Each number is 128 + 32 x the weight over its row's rms, rounded and kept within 0 to 255. Layers, rows and columns count from 0. The size above them is the row's rms in percent of the matrix's.

# layer 12 MLP up, 2048x512, rms 0.0441, rows 1662-1688, columns 128-255
size [105 101 108  99  86  96  93 105 105 100  97  99  99 100 105 102 103  98  93 101  99 104  97 102  97 106  99]
[[137 111 123 129 122 130 154 116 157 135 154 131 141 128 100 133 158 133  73  82  85 168  88 175 152 182 204 135 173 194 146  63 125 145 142  78 136 113 108  77 168 117 184 133  67 115 124 131 142  71  97 180 131 122 122 144 119 109 130 129 132 135 124 100 121  76 165 140 146 180  99 109  66  89 179 113 145 158  99 109  96  95 140 160 105 159 115 127 163 100  90 148 129 127  97  60 123  80 147 110 146 182 147 115  77  87 154 124 131 122 194  97 115 133 119 165 186 133 157  83 157 181 178 161  88 161 118 192]
 [158 114  98 178 122 119 177 110 127 142 136  71 130 101 123 182 139 159  79  86  76  63 113 124 109 141 155 112 110 111 135 100  81  52 125 161 157 178 141  97 108 151 178 109 106  78 107 121 145 124 107 121  75 125 114  76 162 167 209 173 160 133 133 162 114 134  57 167  94 108  95  98 105 105 166 109 180 140 139 137  83 182  84 150 172  85 103  83 138  77 114 134 164 126 141  97 140 126 148 124 104 150 124 180  93 137 149  88  90  57 142 163  89 125 181 120 122 140 148 132 124 115 116 111 104 140 106 138]
 [134  90 115 125 164 156 154 121 149 132 109 131 105 138  55 123 113 118 122 128  60 176 139 114 144  98 141 131 137 143 179 170 165 135 132 139 151 138  90  98 118 124 112 132 120 104 128 141  86 168  70 117 135  35 136 137 114 168 162 149 150  54 128 144 147 121  93 160  70 109  66 114 150 156 134 161 136 179 113 100 136 145 161 166 178 152 134 106 109 100 150 126 171 116 108 169 138  70 145 170 123 136 173 109 117 168 144 130 146 100 102 144 103 106 148 111 154  87  98 136  85 135 104 183 111 127 163 160]
 [123 181 103  70 154 167 121 151 108 123 147 125 132 163 106 198 108 167 127 140 166 135 135  80 105 155  79 134 103 147 157  90 136  85 135 146 130 126 102 112 158 103 163  95 140 109 112  79 119 110 133 124  68 173 130 117 132 170 178 159 147 174 158 162 107 172 138 148 140 160  95 105 117 137 191 168 152  79  99 100 168 100 166  83 103 161 109  57  88 141 101  53 121 139 137 116 111 139  50  91  81  98 166 116 119 135  84 164 135  78 106  73  70 105 174 136 173 107 121 180 150 113 156 103  92 171 132 180]
 [137 124 114 130 107  85 126 141 136 125 149  77 104 156 141 173  88 107 146 114 134 135 109 132 101  85 157  95 125  82 122 128 146 110 159 176 131 150 159  77 125  57  87  90 116 136 124 152 157 113 152 116 111 120 149 115  52 124 118 124 134 214 116  87 122 176 146 131 138 183 169 106 183  50  98 111 133 174 203 132 181 116 160 176 172 104 106 136 149 107 123 132  90 138 121 128  96 107  55  86 129 167 104 161 149 137 132  98 123 125 134  85 116 129   4 204 160 106  27 120 131 131  98 117 114 205 147  97]
 [147 157 102  62 121 174 103 191 129 134 136 115 106 100 172  98  62 158 123 105  82 141 159 113 142 152  92 116  85 110  90 157 166 123 116 148 148  99 150 149 109  70 175 147 104 104  38 126 156 131 131 130  96 174 185  96 177  80 107  90 123  82 117  99 161 108 124 171 136 141 114 135 100 135 159 124 130 123 137 101 144 159 145 131 104  87  89 113 108 178 131 182 160  86 142 128 171 144 146  98 112  67 104 101 130 136 165 164 109 102 122 157  77 131 113 165 114 182 167 158 119 196 168 174 175 130 152 154]
 [142 135  62 120 148 107 152 146 147 137 159 200 167 132  99 141 127  83 157 122 120 147  95 132  94  88  97 107 161 166 173 125 154 104 189 112 112 103  88  90 133 128 113 132 119  95 129 215 107 145 194 120 134 131  98 119  64   7 158 169 118 161  95 131  84 112  93 133 171 131 166 142 122 154 169  90 149 138 112 165 134 165  66 171 133 101  68  92 102 109  75  92 157  98 127 107 170 133 102 176 172 107 156 115  88  86 110  92 150  95  96 191 104 129 136 127 147 125 147 106 131 102 137  86  75 122 161 129]
 [154 116 121 178 135 125 160 148 106 117 114 127 131 120 153  73  96 100 160  72 190  89 132 123 148  78 148 116 118 132 159 130 192 150 127 118  85 167 148 212 149 200 117 186 100 122 177 112  85 133 101  85 197 118 142  84 134 101  87 126 132 148 152 119 149 166 130  77 169 133 159 160 140 124 155 104 100  53 137 118 111 120 116 160  68 128 102 192 111 133 151 159 137  68  85 143  73 158 125 130 121 118  64  98 129  91 104 109 152 131 124 109 134 131 124 146 188 146 135 208  88 133 127 108  75 179 139  63]
 [100  82  89 155  67 179 150  84 158 131 153 135 130 121 101  72 105 118 126 105  91 161 147 175 148 100 157  84 145 133 154 110 171 124 152  64 123 128  77 113 166 160 157 175 131 156  83 102 124 121 123 112 200  91 129  71 172 122 102 164 115 113 143 124 146 173 160 129 103 116 100 119  82 165 143  68  78  79 153 120 109 123 116 147 180 100 104 104  99  94  99 119 158 161 164  82  80 122 104  87 220 163 152  87  73 155  99 105  79 123 130 108 124  34 115  89 153 156 103 192  66 164 131 163 148  88 164 118]
 [159 144 124 100 164 115 145 141  91 154  96 123 105 120 158 160  86  86 107 105 214 119  93  85  81  90 119  79 147 132 106 146 109 131 171 141 143 103 102 137  65 149 116 121  88 116  99 137 194 119 113 118 192 168 109 177 102  50 116  28  73 195 137 137  78 123 126 170 184 182 147  82 152 114 162 123 106 140 153 104 187 133 151 133 103 132 116 163 130  56 119  41 112 152  79 190 165 119 104 167 102 182 133 158 132 139 157  94 146 131  71 162  82 102 115  97  58 157  64 181 130  77 178 127 195 132 136 111]
 [123  97 119 135 132 168 104 114 175 114 136 133  97  98 136 132 153 113 165 112 120  62  77 129 173 133 107 109 124 175 106 169 173 172 156  62  87 139 123 114 161 114 167 178 119 135 108 154 182 155 123 129  83 125 102  94 189  74 114 129  75  90 114 144 132 140 126 139 124 115 132 119  94 142 130 113  93 136 108 135 132 134 131 155 118 129 126 114 152 102 198 125  99 137 107 127 125 140 129  81 100 161 159 112 136 167 131 114  77 195 144  63 139 157  93 100 161  92  49 148 123 171 101 160  28 115 150  84]
 [126 135 103 106 189 174 177 116 109 114 146 125  68 119  72 180 149 106  89 118 122 120 136 135 112 141  99 111  84 134 136 146 140 131  84 134 157 118 137 110 139 132 106  51  94 106  93 102 123  88  93 174 118 110  97 155 150 170 100 143 106 105 108  89 119 144 170  98 113 112 126  46  99  81 126  99 113 146 155 113 151 149 178  86 154 156 127 133 152  98 125 153 102 139  93 159  87 189 109 121 125 147 145 177  90 191  91  96 156 136 169 108 103  87 149  94 168  71 187 144  71 129 136 153 173 202 175  65]
 [129  89 104 159 150 149 126 107 136  76 130 117 131 128 166  91 152  79 144  86 138  94 132 149 121  93  84 128 121 135  81 113 129 146 169 126  71 135 103 106 152 152  88 123 101 156  70 148 120 155  61  49 119 133 106 147 166 161 102 157 151 113 152 105 156 138 184 156 146 116 120 130 112  50 123 124 111 190 166  95 147 179 154 143  90 137 110  61 206 163  99 153 126 145 114 156 176 119 128 149 130 124 113 171 123 124 146 136 123 130 138 124 111 150 112 138 125 104 136 117 121  92 134 189 163 169 202 124]
 [154 142  92 175 117 159 170 157  97 184 125 196 117 135  88 166 113 138 139  87  56  96 116 101 175 153 140  92 170 147 130 204  72 175 136 158 106 134 106  57 127 122 117 169  91 162 105 114 181 125 131  80 123 161 137 108 179 130 140 216 101 176 123 152 124 142 120 128 104  87 114 160 122 155 134  74 139  76 132 173  74  89 198  60 122 169 109 121 116 172 135 129  86 181  91 119 103 135 128 131 170 158 153 141 116 178 139 185  90 166  89 113  83 147 108  95 130 104 160 176 103 119  98 125 122 117 125 121]
 [160 125  85 124 117 146 158 136 105 154  96 139  86 119 134 183 106 154 181 130 176 186  93 152 124 152 145 103 167 157 136 133 138  74  86  88 103 101 129 106 114  91 107  83 110 120 177 125  88 137  94  91 126 109 123  71 102 118 157 151 101 152 186 157 164 157 161 144 142 145 160 138 214 179 110 106 177 159 162 120 131 102 183 152 157 143 116  87 149 135 109 127 160  73  92 124 102 159 133 142  90 147 109 132 138 103  93 115  79 125 113 123  90 124 123 168  85 149 123 133 118 106 119 147 104 193 115  95]
 [163 119 125 137 152 125 157  77 154 125 116 118 103  77 140 115 146 167 153 143 118 180  99 115 112 129 131  98 154 112 155  90 161 167 125 159 136 111 161 134  68 143 119 129 130  89 171 164 102 134 120 117 140  66 173 179  85  37  82 173  69 128 139  82 118 109 178 210 165 107 114 131 106 115 164  72 156  71 122 155 180  52 115 167 153 147 119 102 170 126 150 124 147 125 127 103 145  78 123 185 132 159 118 115 122 101 147 128 106 142 144 142  45  77  91 129  91 104 131 133 185 106 116 145 142 137 137 110]
 [146 150  98 175 109 151 127  68 103  97 116 135 151 132 201 114 128 155 142 101 138  79  98 125 139 132 121 107 188 110 118 107 107 177  99  78 103  85 125 123 115 181  79 154 108 103  60 126  57 120 167 114 107  80 150  91  93  95 103 118 106 100 118 140 195 211 150 147  91 138 181 141 175 117 120 156 132 121 151 113 102  94 197 123 138 101 106 123 104 156 119 114 127 114  66 151 126 162 123 164  91 136 126 174 143  63 138 115  68 126 136 220 138 136 122 131  93 112 114 100 122 134 153 132  97 171 174  87]
 [137 149 181 152 135 103 115 104 113 127 113 134 123 173 133 160 110 137  98 116 118 151 121 197 103 140 207 150 141 150  88 123 177  82 162 109 122  96  98 142 122  90 136 147 141 179 118 134 116 167 116 157  78  82 122 142 122 143 120  75 145 122  64 107 142 131 127 115  67 143 178 147 112 113 143 156 137 139 120  57 122 129 144 139 126 132 180 134  13 160 110 133 143 114  99 125 105 106 145 107 132 121 122 162 115 120 205 100  99 176  90 125 121 134 175 163 126  88  64 150 107  75 110 152 158 160 140 133]
 [133 173 157 147 161  83 118 159  93 132  69 160 144 126 165 126 140 101 130 115 111  76 109 133 154 180 148 191  97 127 187 176 146 175 153 133 103  71 135 138 151 121 145 161 123 139 119  97 139 116 138 146  84 158 112 118  81 138  71 173 155 175 117 103 179 133 120  99 112 165 110 157  68 107  97 152 144 116  64 113 111 105 177 110 121 238 114 104  90 154 119  91 117  86 105 154 107 152 163 184 176  89 149  78 139 159 154 179  49 129 151 113 172 144 141 187  63 111 165  36  97 174 132  93 135 165 212 143]
 [138   6 118 137 126 190 168  69  98 128 109  78  65 132 157 190 152 175 156 103 104 112  99 126 183 114 141 109 154 139  96  78 187 113 131  63 133  61 142 133 103 148  85 116 117  82 115 130 121 153 124 168 133  70  81 139 119  87 169 203 130 100  86 127 110 115  80 157  86 120 163 134 147 100 109 194 151 121 156 141 111 131 161 144 102 138  96 127 149 130  65  48 151  91 155 118 130 136 114 139 120 171 118  69 147 164 126 157 126 169 132  75  72  86 160 190 121 133 133 171 130 143  93 144  93 107 131 146]
 [114 112 104 143 146 118 119 119 137 115 146 152 138 163 168 113 119 148 167 124 109 123  86  76 173  98 125 106  81 169 163 115 161 132 113 109  96 115 108 143 167  93 116 189 113 127  71  51 131 129 131 193 108 119  66  97 139 123 102 120 179 150 163 128 183 122 141  83 121 156 165 114  63  76 140 118  90 135 171  97 115 117 153 128 107 183 152 117 139 123 115  96 145 124 151 103 128 182 175 170 190 118  92 150 164 128 141  51 137 114 119 118 136  93  80 125 113 137 191 164 161 121 175 164 130  80 172 124]
 [140 146 101 122 101  98 156 145  77 126 111 133  76  97  92 140 114 204 117 166 129  95  80 108 156 219 132 128 132 184 167 151  82 103 156 145 136 130 136 118 133  92 146  39 147 118  88 143 207 119 115  97  85 128 118 117 136 136 153 153 156  70  98  97 111 132 140 120 101 120 157 139 203 174  95 120  68 124 167  71 117 143 146 118  87 207 138 187  92  90 165 183 118 171 174 150 153 131 124 164 157 157  94  91 100  79 139 144 114 157 147 107 138  60 146 108  99 151 108 117 142 131 143 194 126  85 132 184]
 [139 120 163 138 116 145 136  98 121  90  78  59  79 115 186 146  77  70 146 164 116 150 154 105 164  99 118 128  53 118 129 136 131 130 132  76  71 158 162  86  62 162 160 138  93 109 133 133  80  88 118  80  93 142 137 139 100 122 136 102 112 141 188 102 153 140  70 150 156 115  88 206 198 191 139 175 150 150 140  98 134 141 104 133  96 125 135 124 110 154 123 132  92 104 112 182 137 110  97 107 151 124 149 117 142 115 194 140  79 130  88 131 196 125 133 110 154 181 140 131 148 112 114  98 112 105 159 124]
 [111  98  72 130  90 118 111 130 130 138 106 103  97  91 111 101 137  93 120 143 171  99 111 125 150  80 105 130 166  98 168 130 145 182 168 174  79 164  98 168 174 125 123  98  81 109 175 115  62  78 220 116 155  80 113  93 151 109 118 125  73 209 144  77 100 136 164 166 108 132 109 147  83  98 115  98 110  84 142 139  72 192  95 134 162 100 132 105 131 111 161 167 101 106 161  76 155 118 149 127  95 109  96 147 103 106 129 140 159  99  90 179 128 190 103  74 135  75 120 108 107 161 117 109 151 162 158 162]
 [108 126 130 180 133 187 169 121 122 171 130 108 102 130 163 161 129 179 151 139 104 146 137 146 143 148 166 116 127 136 151 132 101 110 107 112 135  75 122  80 129 146 126  97 155  91 103  90 109 130 169 114 121  89  99 118 200 151 152 117 104 118 164 140 161 121 139 109 117 148  80 147 104 103 145 109 116 114  94  86 124 173 138 115 123 181  66 120 137 128  56 185 178 134 134 196 158 166 148 175 151 205 107  81 132 155 124 123 112 158  70 173 146 131 107 185 128 131 157 204 146 117 178 156  37 185 158 118]
 [106  90 108 134 156 189 113 115  56 133 155 117  92 107 113  98 126 122 150 146 135 139  74 104 112 105  86 121  97 107 142 153 123 147 126 125  74  62  98 109 140 232 132  93 131  88 154 127  96 173 142  91 101 131 138 117 128 123 150 127 108 147 112  97 173 202 156  98 152 119  53 138 100  92 109 179 145 122 129 134  94  88 220 137 137 105  75 124 154 157 122 107 120 186 171 144 126 128  99 155 124 101 148 100 151 134 119 164 155 125  90 126 148  98  98  63 127 200 153  92 174  66 133 147 139 115 130 157]
 [147 135  76  89 134 200 138 108 124 131 101 116 132 143 149 105 156 119 130 160 149 143 120 141 132  72 103 123 108 116  99 107  97 125 139 206  61  61 108 108 157 198 141 121  80 131  82  89  96  96 122 111  98 203 164 136 114  59 111  84 115  92  94 102 173 142 137 171 172 154 130 118 141  97 148 112 160 171 116 125 135 113 117 146  67  85  94 102 166 154  69 154  97 161 145 128 160  61 144 140  90 140 165 135 187 172 129  60  70 131 113 167 144  96  87 119  89 183 109 161 121 138 176 203  97 116 121 113]]
# layer 12 MLP down (transposed), 2048x512, rms 0.0427, rows 1662-1688, columns 128-255
size [103 103 125 107  80  96  98  98 102  97 102 104 103 104 103  97 103  92  92 107 103 100  99 106 105  96  95]
[[125 135 134 127 188 111 105 197  82  77 130 132 117 128 134  73 107 117 136  70 150  87 145 112  99 141  82 103 125  90 103  73  80 182  81 154  96 101 136 100 108 165 117 148  82 147 132  68 101 158  99 132  70 149 174 146 142 162  96 207  98 157 122 100  89 152 150 152 151 160 167 115 117  99  81 118 186  94 109 177 110 161 146 154 147 151 177  98 130 164 156 129  98 108 149 122 118 153 125  92 143 134 102 127 207 116  84 183 119 151  94  94 138  91  85 147 156 134 125 112 110  74 169 122 143 146 170  99]
 [101 121 119 127  81 155 136  63 159 138 151 147  87 146 116 132 110 171 126 120 134 162  89 172  78  96  84  88 138 119 145 116 124  92 171 161 101 137  66 172 155 130  99 149 123 182 140 142 131 118 116 118 135 139 175 128 107  99 139 153 163 130 105  83 157 123 136 143 165 207 124 135 162 167 113 171 121 124 104  86 121 132  58  90 124 122 153 165  84 145 129 157 166 154 106 121 145  71 105 114 129  99 166 157 179 128 149  52 151 142  98 156 117 111 124 121 182  96  81 137 136 156 193 144 120 121 151 134]
 [ 87  82 122 129 163  98 120  65 179 129 135 190 122 153  72 154 120  65 115 138 113 153 112 144 106 133  84  99 138 171 142 216 109 121 137 126 100 169 100  96 148  88 154 156 157 126 101 141 130 201 111 132  61  91 118 108 123 107 156 150 121 147 147 124 133 109 105 116  92 166 101 103 100 108 147 148 108 134 148 144 139 126 125  99 141 119  94 175 160 144  96 166 179  98  80 114 149 145 169 146 164 149 153 152  99 131  95 124 144  91  80 177 121 149 121 188 118  51  84 140 146 143 107 160 129 192 128 100]
 [173 145 123 107 135 116 141 165 124 173 144 150 110 120 117  98 135 137 131 126 158 143  85 128  68 107 125 168 125  76 120 127 171 107 138 162 169  91 148 101 131 132 156 132 101 121 186 132  89 141 139 164 111 127 154 156 101 151 126 141 118 113  99 143 177 138 128 103 111 127 222 157 141 134 109  83 161 142 121 153 164 130 141 114  97 118  82 184  95 166  87 110 128 153 168 134 153 159 114 106 190 138 142 131 154 189  78 134 111 167  88 168 153 111 150 168 138  74 134 160  91 101  45 152 107  96  91 117]
 [132 144 147 137 150 121 114 141 120 141 152 153 112 121 156 118 128 180 132 106 145 147 175 155  95 108 128  98 144 130 154 125 123 130 136 105 145 148 132 124 163 110  95 119 145 132 124 133 151 154 123 110 143 158 162 199 100 145 145 175 136 109 166 134 142 114 153  90 105 102 175  84 150  98  65 117 119 121  93 146  97 159 127  79  82 119 120 168 141 167 142 154 161 113 119 132  90 173 123 160 124 140 125 107 151 129 115 151 100  82  94 143 120 150  12  77  73 133 113 160 144 130 151 136 128  84 128 138]
 [ 77 119 113 161 135  98 204 109 136 122 142 170  90 109 158 121 131  84 152 129 121 171  74 138 174 153 104 143 201 122 160  95 128 134 152  86 102  95 129 115  76 134 106  41 149 121 105  84 172 132 119 198 159  92  88 156 117 113 163 163 120 142 192 103 191  93 104 114  90  86 119  94 134 124 176 135 144 154 150 103 134 156 125  81  80 175  95 149 118  89 159 150 112 167 156 136 133 159 116 136  96 116 104 129 101 135  66 146 139 124 156 178  88 135  92  68 114 145  90  89 116 150 154  87 119 131  90 147]
 [112  98 161 124  67 166 103 159  81 148  95 142 121 135 123 104  66 103 109 152 134  47 130  62 171 185  94 173  62 145 116 152 129 149  76 150 130  72  92 179 133 161 103  81 151 170 175  89 160 165 155 119 137 168 122 187 162 107 143 130  69  94 126 170  88  88 136 104 143 138 114 142  83  50  93 123 128  61 138  53 141 106 162  90 146 111 139  99  82 164  97 153 171 122 120 129 145 132 159  90  97  90 128 121  91 104 141 172 130 174 134 132 154 136 155 152 119 165 106 155 159 137 129 140 136  99 169 135]
 [136 158  47 153  98 145 171 153 168 175 102 139 113 155 103 124 139  90  81 135 200 113 205 134 118 132 107 134  94  88 158 163 170 124  70 141 122 172 137 130 111 115 102 143 130  82 132 143 115 137 180 154 155  85  80 130 146 167 123 140 160 159 150 101 137 138 147 106 126 160 146 133 128 134 108  76  94 137 119 110 110 161 136 136 159 110  74 109 119 108 101  65 148 179 119  57 148 187 135 124 106 154 184 154 146 142 129  95 110 123 136 132  72 123 132 102  97 110 154 164 170 179 152 114 128  72  95 162]
 [133 134 189 124 130 171 147 143 114 108 118 138 143 180 146 126 132 142 100 128  89 169 177  78 122 138 143 115 127 119  85 118  83 143 155 130 115 137  53 130 156 109 141 196 122  68 120 183 159 100  99 104 136 133 106 110 181 145  95 107  97 137 100  66  54 157 143  96 121 182 128 138 167 140  93 139 106 161 108 152 120  95 128  94 100 158 109 135 130 170 132  86 122  81 153 162  91 113  78  60 159 115 111 136 155 124 183  79 176 125 209  87 187  75 175 111  85  77 175 135 159  58 125 150 111  88 125 126]
 [105 113  49 114 133 189  92 136 216 142 136 148 118 102 123 163  68 111 104  91 130 130 137 127 124 143 165 165 139 136 182 136 155 140 113 164 139 141 186 194 144 127 129 135 147 119 134 104 175 112 180 160 135 125 122 163 124 119 150 148 143 103 200 143 123 150 144  79 159 191 102  79 131 163 177 170 134 117 129 150 118 150 123 132  63 139 152 126 125 183  94 130 163 154  99 127 101 124 162  73 108 152  79 158 126 160 112 128 178 138  67 102  72 151 145 122 130  76 131 160 142 114 151 165 114 158 214 149]
 [127 126 131 175  93 150  94 129 106 100 107 110 119 122 106 192 176 116 100 162 154 142 122 109  88 167 103  72 168 143 148 102  83 129  76 120  80 139 129 105 156 146 117 110 103 129 103  67 135 174 169 164 136 156 157 167 146  92 157 163 189 122 106 170 118 133 137  87 124 106 158 125 131 133  93  58  93 155 110 128  45 146 142 155  92 168  91 142 128  92 176 151 156 160 128 163 119 181 102 192 109 111 121 104 113 130 125  90 121 101  82  66 112 113 149 118  89 127 107 120 174 140 149  91  95 154 151 149]
 [ 84 111 116  94 187  93 155 161 148 159 141 177 106 116 132 129 137 145 136  80  46 159 108 150 168 116  93 130 174 102 128 107  74 126  44 143 128 145 212  56 133 102 147 156 115 114 155 131 137 140 156 115 141 111 165 168 113 109 130 126 162 175 155 115 123  99 178  81 182 130 104 151 117 111 133  92 100 184 164 157  99 109  96 154 101 173 108 156  59  86  71 138 142  70 119 141 115 157  86 177  64 159 133 135 136  99 127 163 145 113 127 176 168 126 170 151 100  96  80 138 133 123  83 101 106 141 146 132]
 [109 185 127 130 121 110 109 186 155 117 153 146 126 129  74 132 123 101 146 105 124 134 169 152  94 137 159 113 133  89 130  70 124  92 131 108 117  67 120 137 184 132 142 100 101 141 145 108  78 101 120 109 124 128 115 163 131 102 151  74 154 169 118 118 134  93 151 112 137 112 109 122 144 153 151  99 110 125  74 141  99  81 125 108 143  89 135 114 105 119 170 156  98 100 134 124  96 157 138  94 234 212 151 130 118  93  78 155 156 116 107 118 117 168 174 168 133 146 166  82 108 136  90  71 202 150 144  96]
 [145 123  60 159 140 178 154 130 152 111 152  99 125 104 111 109  48 157  49 130  95 145 197 188 137 112 118  92 176 130  88 154 169  76 110 130  80  96 123  63 124 137 139 201 129 122 144 119 150 143 145 124 135 171 108 175  96 103  97 130  67  80 168 131 133  80 129 122 168 157  92 146 125 124 152 127 134 118 107  99 163 151  64  88 138  94 135 135  97 107 115 128 156 103  99 143 127 119 139 158  76 124  97 106  98 121 120  97 109  77 147 129 160 176 125 175 146 155  77 126 117 133 178 152  91 143 149 188]
 [106  88 131 169 148 178 117 107  86  84 131 131 124  78 159 159 126  97 113 139 140 110 103 142 103 133 136 163 190 101 192 143 170 150  55 129 145 117 143 118 141 132 139 147 108 128 132 158 123 120 192 127 203 147  87 116 155  94  93 114 129 117 119 104 146 133 187 105 165 169  54 111 161 137 133 104  68 161 173 106 202  32  64  89 106 158 116 128 118  78 105 122 211  88  96 115 183 123 118 104 134 134 121 149 143 136 104 140  98 170 167 148 142  79 119 119  85 136 127  51 143  85  95  88 120 107 128  76]
 [111 105 186  84  54 146 104  87 127 207 134 105 185 187 153  92 157 110  72 120 110 103 120 143  72  81 135  78  82 161 175 108 149 149 176  65 197 116 133 147 143 185 131  97 119 136 140 126 119  98 144 146 138  95 154 126 141  83 118 162 122 112 141 130  90 119 144 144 149 120 123  90 123 135 115 142 190 119 157 137 138 132 155 114 190 122  92 171 112 106  84 146  94 106 104 132 124 141 146 134 126 103 144 120 124 104 113 174 114 152 120 104  93 172 109 176 156 107  70 132  68 104 140 142 166  85 160 221]
 [138 154 173 106 107 178 140 113  96  92 126 161 117 106 111 142 115 154  87 117  66 190 118 103 181 167 157 118 139 104  88 115 146 129 152 134 130 122 123 148 168 152 100  93 108 140  78 156 146 119  87 197 105  72 167 119 108  43 149 104 115 151 161 152  93 117 101 136 119  88  86 129 110 130 173  77  78  55 135 112 153 116 140  89 136 154 112 139  93  94 140 108 149 144 158 168 132 109  88 181 141 130 152 127 114 122  82 121 132  96 146 130 141 166 136 126 100 129 142  97 128 123 107 115 154 113 119 139]
 [106  89  52 122 213 123 168  87 133  68 196 126  78  78 107 141 141  93 101  66 122 175 100 150 137 175  85 157  92 220  58 149  96 164 110 128 144 165 135 151 137 145  91 182 184 113 137 148 157  98 150 142 149  98 104 138 136  77 116  71 135 135 118  74 146 133 155 125 120 121 140 131 140  69 154 158 139 149 106 162  87 162 151 155 151 142  89 151 186  96 188 166  74 158 178  90 199 136 160 135  70 173 115  60  99 151 118 137 137 149 188 109 105 114 138 115 112 164 138  89 157 126 129  75  92 191 126 116]
 [150 122 167 128 139 187 156  88  73 114 155  98 141 159 124 151 157 190 149 122 130 104 155 125  76 122 132  99 175  68 128 114 153 133 112 158 185 130 106 184 131 104 157 120 121 123 115 171  70 127 165  75 196 157 169 166  86 105  92 175 112 136 153 146 146 119 101 112 161 147 122 144  97 162 105 111 133 132 128 186 144 129 119 141 146  67 173 109  99 197  92 110 147 140  75  37 117 141 112 113 131 171 123 143 105  79  87 123 107 126 131 139  53 175 149 143 159 128  79 133 112 123 125 160 129 166 107 155]
 [134 146 151 134 127 125 118 107 165 137 135 112  74 113 127  71 125 174  94 124  84  85 154 104 143 105 131 146 160 168 139 126 148 165 122 156  91 131 180 159 103 111 131 100 147  89 144  85 143 149 154 123 116 120  90 138 138  97  96 154  95 135  93 161 100 113 173 121 126 115 131 127  91 146 141 104  44 154 103 143 147  85 138 146 181  90 111 110 141 115 134  94 134 145 179 155 145 119 108 122 140 101  79 141 121  91 130  93  72  88 123  61 128  58  80 132 145 174  98  91  83 129 171 114  99 122  78 122]
 [142 139 161  96 141 101  85  94 129 151  90  76 101 130 129 122 122 163  84 168 129 127  85 170  87 171  88 172 123 162 133 147 128 143 173  74  79  40 159 135 109 140  52  84 133 101  89 164 121  91 145  67 103 111 150 127 153 188 126 188 101 114  99 119 198 118  85 144 111 108 133 137 154 161 141 156 123  33  93 205 106 131 167 119 113 111 152  33  76 112 123 127 178 117 142 213 133 127 160 118 150 154 203 127  99  89  81 106 136 149 159 188 141 130 114 162  92 124 119 112 170 161 130 140 151 161 124 137]
 [104  35 124 124 125 133 152  91 120 113 153  90 167 148  78 124  90  91  97 157 152 169 120 141 122 128 109 127 133  93 134  98 121 112 139 146 116 115 122 104  72  96 153 115 156 130 136 109  79  91 130 113 214 227  87 174 141  96 153 150 142  92 137 156 122 128 165 102 112 248 117 142 245  91  98 150 160 119 161 165 119 116 167 102 111 155 127 188 121 131  93  80 108 146 152 161 159 149 130 141  99 184 121  74 175 111 141 166 102 141 143  50 121 128  67 164 113  94 114 133 111  43 166 101 150  99 124 123]
 [172 127 130 135  75 137 167 137 174 138 127 122 139  97  78 114  72 161 119 105 143 123 131 106 128 137 101 139 155 190 119 117  93 106 104 161 136 148 145 125 130 120  90 146 146 131 191 163 104  93 102 126 163 142 103 155  76 115 163 189  34 190 139 101 130 127 112 134 148 147 115 122 102 173  85 137 146 141 147 176 127 113 132 133  99 106  97 121 216 183 102 128 167 149 114 101 139 134 153 131  78  95 139 114 103 134  29 131 135 106  95 141  93  88 149 129 113 120 126 141 141 105  98 167  77 100  98 103]
 [102 121  55 120 138 139 121  55  90 158 133 134 140 204 112 181 108 140 164 145 115  80  98  84 157 145 159 138 113 133  90 133 136 165 158 161 143 143 108 114 165  75 207 119 158 115 174 139 143 174 132 122 121  70 144 117 101 140 148 107  75 127 147 164  65 146 159 157 100 154 106 145 131 136 143  59 154 157 106 139 148 115 136 119 180 147 159 114 132 115 116 146 137  85 108 125 174 126 115  76 129 174 125 107 111  63 163 140 111 100  93 138 188 124  75 134  98 156 145 113 158  58  79 164 181  39 141 139]
 [122 160 109  59 135  96 132 162 110 119 160  95  71 151 167 142 149  89 108 161 128  95 147 191 163 136 167 138  92 100 148 138 139 123 174 104 157 122 191 104 155 145 174 110 216 105 150 184 127 156 143 127 106 116  77 142 126 143 101 166 152 106 181  79 146 149 102 119 111 163 102 140 172 150 188  82  94  99  94 125 105 156 127 125  59 168 170 137 151  92 155 151 108 155  96  81 103  73  71  92 145 160 151  89  99  98 207 147 161 139 152 160 115 117 144  85  77 141 120 101 130  60 136 145  74 110 168 140]
 [104 101 150 123  70 154 155 103 147 111 115 104 124 116 157 114 116 164 119 166 149 151 139 146 100 114 179 146 111 144  75 173  85  89 105  97 153  98 116 156 157 157  99 139 136 158 173 153 105 128 101  49 119  85 124 134 137  99 207 150  89 121 110 139 133 142 142 191  74 129 145 141  48  81 110 126 106 182 162 149 106 149 163 165 166 140  92  86 137  78  80 110 140 163 128 115 160 184 127 149 155 166 134 138 125 123 170  42  60 158 174 137 131 113 137 108 173 149 127 115 148 126 151  45 147  62 145 165]
 [ 70 148 144 137 121 118  98  87 131 120  85 166  62 164 100 141 173 181 136 116 139 129 130 135  93 156 133 177 146 125 142 128 130 103  76 134 165 106 126 101 102 108 158 137 113 136  53 133 140 161 121 173 137 146 117 145 168 122 131 131 113 181 137 107 149  90 103  97 107 130 105 163 155  70 120 104  84 102 185 129 168 198 192 114 148 134 137 145  29 120 155 102 163 154  99 134 117 171 149  98 174  87 151 122 126  90 128 136  80 125 139 103 139  46  91 103 136 148 107 112 145 128 173  24 112 124 157 118]]